Weights of a small GPT-style language model, trained from scratch on English Wikipedia.
Size: width 384, vocabulary 24683, 40M parameters.
Each number is 200 + 30 x the weight over its row's rms, rounded and kept within 0 to 999. Layers, rows and columns count from 0. The size before them is the row's rms in percent of the matrix's.

# layer 7 MLP up, 1536x384, rms 0.0491, rows 745-759, columns 192-287
102,171,252,143,224,221,147,222,194,171,213,167,177,220,220,172,166,185,201,212,190,160,198,199,170,172,201,208,223,242,178,194,166,225,207,171,154,127,185,166,200,242,174,177,206,146,170,224,205,190,232,168,219,204,255,187,211,139,197,144,234,250,160,169,210,128,234,181,215,222,220,242,158,196,133,222,182,179,194,197,230,181,207,146,166,184,233,201,183,183,269,147,220,194,181,159,141
102,230,225,243,195,225,174,202,242,178,210,172,222,226,204,252,222,175,190,194,217,208,168,206,222,182,229,186,224,227,266,233,210,239,206,192,223,198,195,207,179,204,245,222,171,220,166,240,208,227,203,235,162,189,209,220,191,142,207,212,246,265,148,155,222,172,216,162,156,226,205,222,139,231,227,215,239,172,201,197,155,169,153,180,238,137,210,199,165,199,305,207,197,209,193,204,217
099,182,229,212,263,180,227,167,192,211,142,216,178,192,143,245,140,202,194,201,175,221,201,222,197,161,204,155,194,224,234,225,187,187,187,205,168,150,170,197,139,241,178,219,202,192,165,195,120,195,187,154,213,203,219,216,230,217,180,188,173,225,219,153,171,206,199,205,219,227,211,212,180,156,177,171,193,200,204,237,222,181,195,243,188,234,216,219,152,165,205,239,147,238,222,267,194
095,179,189,217,195,208,266,210,209,165,207,210,159,190,218,191,207,214,129,200,258,228,236,302,176,215,221,195,178,282,191,166,218,224,146,185,215,181,195,228,304,197,216,211,239,205,195,252,205,162,237,251,213,201,191,192,149,217,203,188,224,241,205,211,157,145,216,165,193,164,90,168,167,176,207,206,217,173,128,190,232,193,171,199,177,272,188,230,206,236,157,152,187,214,182,200,198
094,206,177,158,217,202,213,198,156,201,199,173,208,202,200,196,213,137,204,144,196,213,218,210,139,203,188,238,200,175,222,199,253,228,205,262,216,184,150,197,192,192,221,202,201,173,168,202,187,205,276,216,167,270,187,136,183,193,156,191,216,206,186,194,197,232,147,211,246,154,175,234,190,211,148,175,249,199,219,134,172,201,237,187,180,223,191,169,237,248,206,131,200,153,216,211,152
092,196,223,162,216,165,162,221,192,178,244,213,192,227,204,188,183,139,177,240,251,241,258,205,223,215,234,223,157,250,219,238,228,229,181,177,157,184,200,213,205,200,219,250,229,190,138,185,228,240,189,219,205,198,219,161,185,167,204,219,245,207,152,160,210,178,197,174,175,223,188,190,252,188,230,225,220,185,137,188,226,199,184,226,218,244,182,249,270,207,156,174,183,202,221,142,205
114,202,151,205,185,147,213,237,159,252,211,205,178,245,194,170,203,236,185,196,170,173,178,207,200,207,212,218,149,205,225,200,167,220,189,216,221,257,193,237,181,221,189,201,243,178,196,157,175,215,205,255,194,177,183,222,171,186,133,208,198,209,197,178,256,222,172,196,233,215,262,209,221,198,210,202,199,191,194,213,202,262,196,246,165,170,279,196,184,217,251,193,188,201,209,176,224
097,265,206,136,168,231,192,181,156,196,170,203,173,224,200,220,204,239,227,195,206,220,171,186,186,185,200,194,133,266,181,189,201,190,222,236,165,184,155,203,180,217,199,180,151,148,225,157,188,161,217,146,204,235,194,180,203,200,173,208,160,156,171,191,242,183,185,192,190,169,196,188,206,153,188,196,239,253,122,192,268,198,262,164,243,212,232,173,225,202,209,204,235,246,221,259,162
091,218,121,227,211,223,236,137,204,160,166,231,197,176,167,191,191,224,201,170,178,217,208,204,156,262,231,216,213,187,194,250,157,228,222,229,188,192,238,269,152,207,180,217,200,163,213,231,263,169,170,167,244,187,216,236,186,177,151,201,189,264,188,157,236,198,204,211,169,206,250,257,227,213,186,175,252,209,178,240,143,178,205,227,204,205,184,171,179,147,198,206,215,188,190,170,143
105,209,183,203,193,193,180,178,201,222,179,219,183,219,213,262,163,196,187,236,151,197,188,147,178,223,208,219,235,227,209,210,189,184,273,186,161,181,205,201,172,188,218,165,200,193,162,227,199,209,208,211,187,211,165,181,190,171,254,187,181,139,199,180,183,187,186,222,177,235,178,190,225,125,238,239,184,237,223,198,224,178,231,141,165,207,146,212,143,206,172,213,166,203,199,235,127
104,198,181,168,175,204,190,196,184,208,178,136,254,192,168,188,94,196,193,187,205,180,231,166,203,218,152,170,232,193,218,197,164,186,234,262,212,178,204,193,227,173,163,233,179,195,237,215,211,200,189,190,202,229,197,146,233,190,185,245,202,170,230,213,205,167,192,198,173,215,181,187,210,201,216,265,211,163,216,201,221,224,158,170,236,167,188,199,182,254,187,226,212,215,190,151,160
108,195,196,240,265,160,224,255,204,167,184,207,167,205,232,195,194,204,195,203,233,191,186,220,176,181,233,208,164,190,182,250,198,191,183,224,254,188,230,157,187,166,213,238,133,232,163,184,240,152,199,231,254,124,200,200,237,193,208,204,190,230,157,189,154,192,199,113,222,194,191,211,196,219,191,186,216,257,211,159,183,250,209,196,159,202,221,189,174,209,209,252,169,205,182,214,222
096,141,195,179,221,206,166,200,208,225,202,209,199,201,188,230,192,190,215,261,180,203,182,142,150,241,199,211,230,175,241,166,227,191,216,157,252,172,206,203,188,169,207,228,231,223,207,221,179,196,201,203,210,152,152,183,167,169,218,237,194,211,255,198,130,166,227,188,156,261,177,191,219,202,190,196,220,238,176,208,150,208,168,171,190,239,165,168,179,205,180,240,231,190,219,217,229
105,155,148,188,176,197,301,186,195,129,237,183,170,266,207,176,161,192,193,199,195,195,180,140,159,170,151,207,203,180,177,223,191,151,200,159,185,159,205,189,165,192,188,178,149,192,243,184,126,201,212,263,220,251,164,206,187,226,196,172,257,218,221,209,186,167,229,227,165,191,190,262,126,170,159,230,179,220,148,191,241,167,168,203,210,196,212,171,185,120,224,221,166,186,217,183,192
098,203,219,207,200,240,249,221,198,170,217,167,192,195,127,150,223,171,219,215,228,232,225,239,164,149,197,176,209,161,188,166,172,160,211,170,214,196,191,212,127,219,195,204,193,189,157,202,171,189,141,244,251,265,150,201,198,162,231,190,164,204,205,143,191,279,215,210,176,201,166,212,195,205,177,191,178,235,191,167,240,152,195,185,167,190,230,216,176,191,172,193,190,194,206,198,250